Each number is 200 + 40 x the weight over the matrix's rms, rounded and kept within 0 to 999. Layers, rows and columns count from 0.

# up: layer 2 MLP up, 768x192, rms 0.162, rows 176-192, columns 96-191
# down: layer 2 MLP down (transposed), 768x192, rms 0.201, rows 176-191, columns 96-191
up176,154,175,254,235,172,259,236,169,311,186,275,257,216,207,147,228,255,179,172,214,208,170,195,156,262,157,220,130,175,181,120,237,216,211,203,246,181,220,229,216,215,222,189,238,276,260,193,186,258,226,146,312,255,186,182,204,237,217,179,205,184,178,172,222,206,170,236,235,208,252,170,149,217,160,168,152,196,242,195,269,230,150,235,232,209,190,118,256,228,158,261,245,231,209,151,163
down176,201,206,191,183,187,152,157,148,227,258,278,162,129,234,189,207,253,92,209,196,194,190,206,197,145,214,161,169,189,230,206,130,246,234,193,141,121,232,183,157,145,175,203,132,178,179,165,242,158,199,159,219,208,181,184,213,154,203,173,209,174,224,154,191,203,208,182,193,213,213,145,173,175,177,196,219,225,273,190,198,281,171,185,176,210,254,146,301,229,167,149,169,255,189,170,207
up177,208,198,172,221,167,144,224,167,223,194,195,264,270,245,260,225,355,319,153,186,228,164,177,223,202,162,160,178,230,320,183,246,177,186,176,112,220,192,249,150,171,211,161,179,260,221,190,126,276,207,215,146,159,156,233,233,191,179,108,201,176,177,249,223,175,239,298,173,187,225,223,264,259,154,249,167,124,202,204,226,236,233,124,225,208,122,227,209,183,85,224,186,291,161,221,270
down177,245,212,109,204,127,144,167,164,214,158,173,211,178,260,78,227,197,201,202,116,173,127,226,102,285,255,135,118,297,236,164,224,225,154,165,130,231,179,254,178,174,198,191,153,236,143,134,288,235,42,217,173,119,281,213,205,293,144,265,179,173,206,223,255,142,207,238,237,214,168,260,192,288,167,194,213,264,113,156,229,174,252,245,171,186,158,199,244,255,201,152,144,186,225,144,132
up178,189,148,200,177,232,197,236,171,198,145,210,253,231,205,224,135,146,225,210,125,243,158,201,165,154,240,212,176,236,224,186,188,216,224,194,170,170,175,224,183,172,165,270,216,193,199,258,131,165,228,260,233,176,228,269,218,252,199,254,195,230,270,192,165,171,228,174,181,258,197,161,234,183,184,259,186,213,217,241,207,172,202,193,217,150,142,180,253,124,232,203,154,227,168,151,209
down178,286,271,143,159,259,211,225,211,205,154,180,236,215,240,268,234,185,270,248,212,185,246,170,195,189,214,230,170,238,166,265,184,254,124,215,181,168,187,253,198,180,213,229,149,229,131,192,152,177,186,259,194,217,152,216,174,187,184,159,199,213,257,207,256,225,194,215,189,244,147,237,229,198,172,165,240,155,281,227,223,209,187,243,163,139,160,137,258,190,217,190,195,187,233,244,179
up179,163,157,148,277,186,238,201,115,178,146,208,144,177,216,214,193,156,200,230,178,142,221,215,174,233,206,175,178,163,206,237,225,167,176,176,197,191,165,225,116,212,246,210,177,175,152,182,236,165,142,185,192,183,130,176,203,254,257,186,186,195,193,187,165,214,145,332,253,215,189,185,245,150,230,132,202,203,145,236,184,142,173,159,218,106,133,216,210,274,233,164,247,133,248,215,168
down179,218,194,199,154,187,165,209,264,231,195,166,179,230,166,209,195,196,207,214,240,254,164,125,193,166,140,246,202,205,268,235,133,197,250,199,187,185,238,246,259,173,190,183,193,205,242,213,188,236,210,237,164,163,213,176,225,123,176,158,188,219,218,161,292,224,162,126,142,200,204,144,155,209,210,199,217,264,203,202,249,260,227,201,189,229,214,176,232,133,129,186,163,287,178,202,242
up180,175,178,214,152,211,214,191,229,175,215,186,256,193,214,226,235,153,272,229,194,232,238,211,269,208,211,214,178,204,167,72,240,139,166,189,224,214,186,216,259,158,241,158,159,270,246,225,251,189,193,189,189,140,225,193,231,166,143,173,202,195,178,180,205,172,203,174,148,246,138,223,182,232,130,225,191,128,219,190,192,200,112,160,180,252,253,209,234,256,230,226,214,208,183,183,215
down180,211,205,167,202,236,161,243,190,169,233,232,131,208,176,123,149,251,176,160,249,227,202,206,205,212,201,206,191,199,262,234,105,245,172,200,208,190,277,175,184,165,179,225,263,199,180,173,159,192,190,230,180,249,195,158,218,214,196,232,172,250,228,218,232,219,141,179,223,207,274,153,200,183,270,194,194,238,188,217,206,217,225,236,219,159,178,213,173,188,178,176,181,173,204,252,144
up181,194,217,237,146,217,217,207,272,160,157,212,197,213,225,172,211,217,168,231,219,149,219,200,272,168,198,165,191,192,163,150,168,226,223,273,235,250,231,202,113,224,267,230,201,206,115,210,191,206,202,265,158,194,197,222,151,129,121,171,216,207,224,236,125,268,150,144,195,201,203,229,243,182,224,232,202,264,152,152,130,240,148,171,238,287,220,200,217,229,264,166,202,203,190,198,218
down181,240,225,221,214,154,164,207,145,220,197,220,179,250,202,163,215,210,169,222,249,214,245,290,162,238,216,214,184,257,204,189,180,224,168,261,230,249,168,217,235,196,222,257,209,184,149,221,214,195,175,259,131,213,230,183,171,210,161,209,153,204,176,279,198,172,130,153,221,258,259,202,107,148,137,163,203,232,207,142,119,283,186,140,158,214,226,212,200,202,219,209,125,171,267,292,118
up182,196,120,162,161,178,216,231,203,226,146,139,230,271,185,189,250,269,188,234,217,261,143,191,166,196,177,211,250,150,172,227,200,231,241,224,226,181,172,222,232,240,210,183,202,249,199,225,231,232,264,152,171,189,225,177,295,200,225,183,163,216,172,238,235,206,168,242,200,255,196,252,129,186,193,82,207,198,158,249,235,150,193,162,223,186,158,266,219,203,128,141,198,129,212,197,230
down182,168,243,228,155,192,243,224,270,195,196,222,200,233,202,245,214,121,224,260,203,156,223,166,234,158,169,164,136,202,229,123,235,214,175,169,221,187,227,179,170,235,181,176,173,150,216,187,148,151,207,182,153,178,240,197,197,148,181,130,204,195,186,168,246,209,148,187,162,201,176,158,180,229,245,213,171,258,136,205,113,199,214,219,228,159,218,205,137,199,202,227,176,191,201,160,227
up183,151,192,168,236,185,138,148,266,162,143,197,257,241,139,211,178,258,191,160,199,186,157,145,244,231,235,193,157,190,212,241,217,205,176,87,176,211,178,187,197,183,155,168,159,237,224,215,163,184,194,246,251,243,154,202,272,190,197,162,270,240,191,227,150,252,153,134,182,211,234,284,232,199,200,156,171,170,203,175,244,193,262,220,203,167,145,274,218,111,227,249,194,204,270,282,178
down183,124,167,198,193,265,207,145,218,192,273,202,164,143,240,179,192,211,165,262,167,143,97,141,210,237,243,265,232,153,137,141,186,117,168,286,255,180,215,230,251,243,221,171,136,191,237,128,271,215,213,201,182,197,234,200,218,226,248,143,189,182,188,159,165,185,202,286,166,201,195,173,151,226,247,214,275,229,174,231,232,171,227,181,197,223,207,132,162,262,254,209,197,149,215,239,180
up184,209,181,253,209,187,188,208,225,225,177,198,305,138,193,155,134,205,226,237,234,198,153,190,227,254,105,274,145,159,195,211,182,176,240,183,220,192,213,231,172,179,204,240,181,178,193,223,188,183,171,198,170,200,207,238,226,204,201,198,213,208,237,210,203,189,159,225,134,198,239,189,166,185,173,224,224,176,217,183,124,197,139,111,214,207,225,213,204,189,222,193,178,223,132,217,254
down184,234,154,233,193,189,184,198,227,170,237,169,274,139,195,194,134,166,209,205,207,231,144,161,121,213,275,267,135,137,183,203,173,162,220,203,201,61,195,201,228,215,189,248,190,281,199,181,225,266,182,146,193,203,202,207,197,228,177,195,236,185,170,240,189,176,181,210,156,165,215,213,204,207,119,186,213,164,249,210,134,151,160,179,194,196,223,178,188,240,226,267,196,215,206,253,201
up185,161,170,220,239,214,177,167,271,224,198,202,199,193,236,184,212,158,241,226,230,230,228,173,187,199,218,190,162,177,188,187,172,183,222,189,197,200,230,159,197,205,184,211,218,216,199,211,171,190,212,222,230,185,181,223,201,157,223,197,153,195,190,278,188,136,230,228,187,169,187,173,167,198,163,180,223,195,201,200,225,169,204,176,256,248,157,258,286,223,213,209,217,201,238,216,202
down185,196,280,182,148,228,182,199,261,201,190,259,164,233,212,191,176,183,208,257,166,226,243,182,216,201,211,196,185,228,180,198,204,177,170,228,160,221,202,200,186,196,198,194,204,192,198,185,222,220,230,188,216,161,210,201,267,178,209,185,189,173,254,231,169,224,201,196,231,139,176,191,195,258,200,229,205,179,231,121,213,197,253,215,187,207,219,263,225,147,133,204,132,192,275,236,209
up186,209,159,227,146,231,164,118,156,171,197,217,225,185,218,190,141,144,280,230,184,180,260,195,172,167,159,230,126,132,217,136,188,93,256,222,242,199,248,210,194,179,263,215,159,193,269,193,268,138,210,180,197,233,246,164,247,161,253,265,137,167,190,192,103,190,228,270,150,160,163,205,198,176,170,176,207,176,221,270,186,269,180,162,258,207,201,252,165,293,189,204,256,185,159,189,172
down186,195,264,255,238,119,182,144,160,228,200,214,163,173,193,194,213,173,210,208,166,201,171,197,230,216,268,215,242,180,139,241,206,304,146,173,145,218,215,236,187,205,168,229,255,227,229,200,93,232,187,220,187,186,174,215,197,229,132,248,200,224,236,162,244,152,163,158,160,202,247,158,208,217,129,143,230,203,277,143,222,199,257,193,177,195,246,125,232,128,166,206,171,201,260,223,244
up187,143,237,174,180,225,162,282,302,235,243,152,301,143,164,259,134,191,145,252,167,221,220,255,141,75,182,158,253,256,128,225,216,178,206,182,203,193,141,195,247,183,243,225,174,153,253,197,177,179,246,188,267,203,273,300,144,201,172,235,192,167,181,196,230,214,149,181,127,185,158,218,126,227,172,144,208,225,224,313,216,198,214,156,182,154,236,137,206,216,213,175,202,222,163,254,263
down187,144,161,137,229,156,184,160,194,204,201,124,218,243,219,219,145,226,86,267,111,202,154,256,236,213,243,151,132,254,195,194,216,157,218,236,193,177,270,292,138,216,242,230,217,144,134,190,183,179,168,204,272,167,321,247,218,220,162,231,130,250,194,165,236,251,297,183,184,255,126,158,165,237,166,225,232,207,177,228,191,198,139,209,157,201,210,220,136,199,195,196,186,289,124,203,159
up188,160,200,235,186,163,168,171,197,183,204,169,293,193,176,181,226,156,219,163,209,254,232,166,208,196,236,230,190,155,238,136,159,192,225,233,179,170,192,204,165,165,234,238,214,189,197,193,238,193,208,220,193,204,172,213,160,214,164,161,208,180,203,223,215,242,147,194,149,238,225,189,198,193,178,183,200,153,224,170,106,207,210,161,163,184,184,186,222,221,200,236,194,174,236,216,207
down188,231,192,187,216,195,179,197,179,147,194,224,141,178,151,226,200,194,181,219,178,165,170,195,195,178,205,144,215,241,183,204,204,239,218,185,212,222,179,263,207,224,189,180,158,193,109,217,163,236,194,202,249,203,259,204,180,209,186,220,238,182,247,194,219,148,281,216,217,215,181,204,230,207,205,216,219,189,165,195,214,181,228,251,186,149,224,168,232,263,199,144,155,227,220,221,235
up189,191,204,164,191,147,224,203,210,130,228,171,206,210,220,226,208,223,170,162,201,166,231,246,258,183,241,148,202,169,250,223,186,191,166,236,272,237,222,198,212,226,185,211,155,227,166,199,202,187,168,99,204,224,211,129,174,154,234,206,173,258,161,251,189,194,195,153,167,191,184,187,199,213,168,212,138,235,194,196,252,233,190,210,207,189,216,132,222,152,244,268,166,241,223,217,185
down189,157,217,226,229,275,167,123,227,278,197,185,176,191,191,168,234,149,219,249,212,248,165,152,175,204,183,234,193,186,165,209,217,164,246,216,203,215,157,143,270,255,204,175,185,185,191,234,238,287,181,282,171,230,126,190,226,197,151,232,252,176,242,97,195,178,236,211,202,202,207,219,166,169,264,212,288,177,150,276,208,252,194,217,161,194,222,213,169,189,190,141,223,237,238,174,186
up190,157,242,121,185,173,192,185,186,215,189,240,211,227,207,136,202,212,277,252,172,276,200,177,213,207,218,176,187,180,205,240,203,179,164,145,213,278,184,195,150,195,215,200,168,185,190,197,246,223,203,216,174,160,150,137,179,203,188,187,168,148,182,278,213,204,190,239,256,206,194,247,182,137,191,218,87,199,274,260,190,147,217,189,239,182,241,237,237,197,225,251,194,208,207,232,147
down190,241,138,199,159,192,129,242,246,167,229,255,259,320,175,181,245,194,237,212,211,209,171,250,176,236,226,194,223,226,238,208,240,181,216,188,191,219,190,264,215,149,252,201,226,251,219,213,241,250,193,135,191,146,169,231,165,160,240,195,141,129,159,245,219,158,211,221,242,139,226,219,201,206,206,179,235,187,225,271,168,142,201,161,168,170,191,188,190,164,231,231,230,222,224,192,168
up191,204,246,201,240,174,177,187,263,238,212,128,255,222,202,232,205,264,194,193,198,177,177,233,184,185,209,214,178,166,187,255,211,192,209,195,197,216,206,145,167,266,201,157,264,232,247,184,130,295,209,201,198,208,205,142,274,249,222,157,245,193,169,173,163,191,170,217,188,253,193,162,220,109,204,169,162,126,141,178,192,237,172,152,237,176,214,208,180,133,197,234,161,208,221,281,148
down191,254,143,212,273,251,217,195,146,196,195,210,191,204,249,262,205,171,171,211,161,237,147,216,202,288,151,213,200,233,205,191,205,173,234,216,172,208,229,189,191,236,189,175,201,158,257,166,186,259,186,182,159,167,204,116,265,243,173,189,168,196,193,213,204,258,221,165,166,225,196,156,173,151,205,223,235,222,163,193,174,256,259,145,214,173,226,115,264,261,208,147,155,197,221,185,199
up192,259,254,74,189,139,160,169,210,252,189,191,242,285,169,151,114,233,244,197,208,293,216,171,148,230,223,200,232,212,225,139,200,187,160,207,229,158,189,132,207,209,232,181,245,223,258,179,149,176,258,158,185,134,133,283,180,199,142,80,250,213,240,227,134,239,114,138,140,236,213,132,243,135,166,155,230,198,200,144,246,299,145,245,226,182,227,189,195,201,185,221,228,186,199,154,149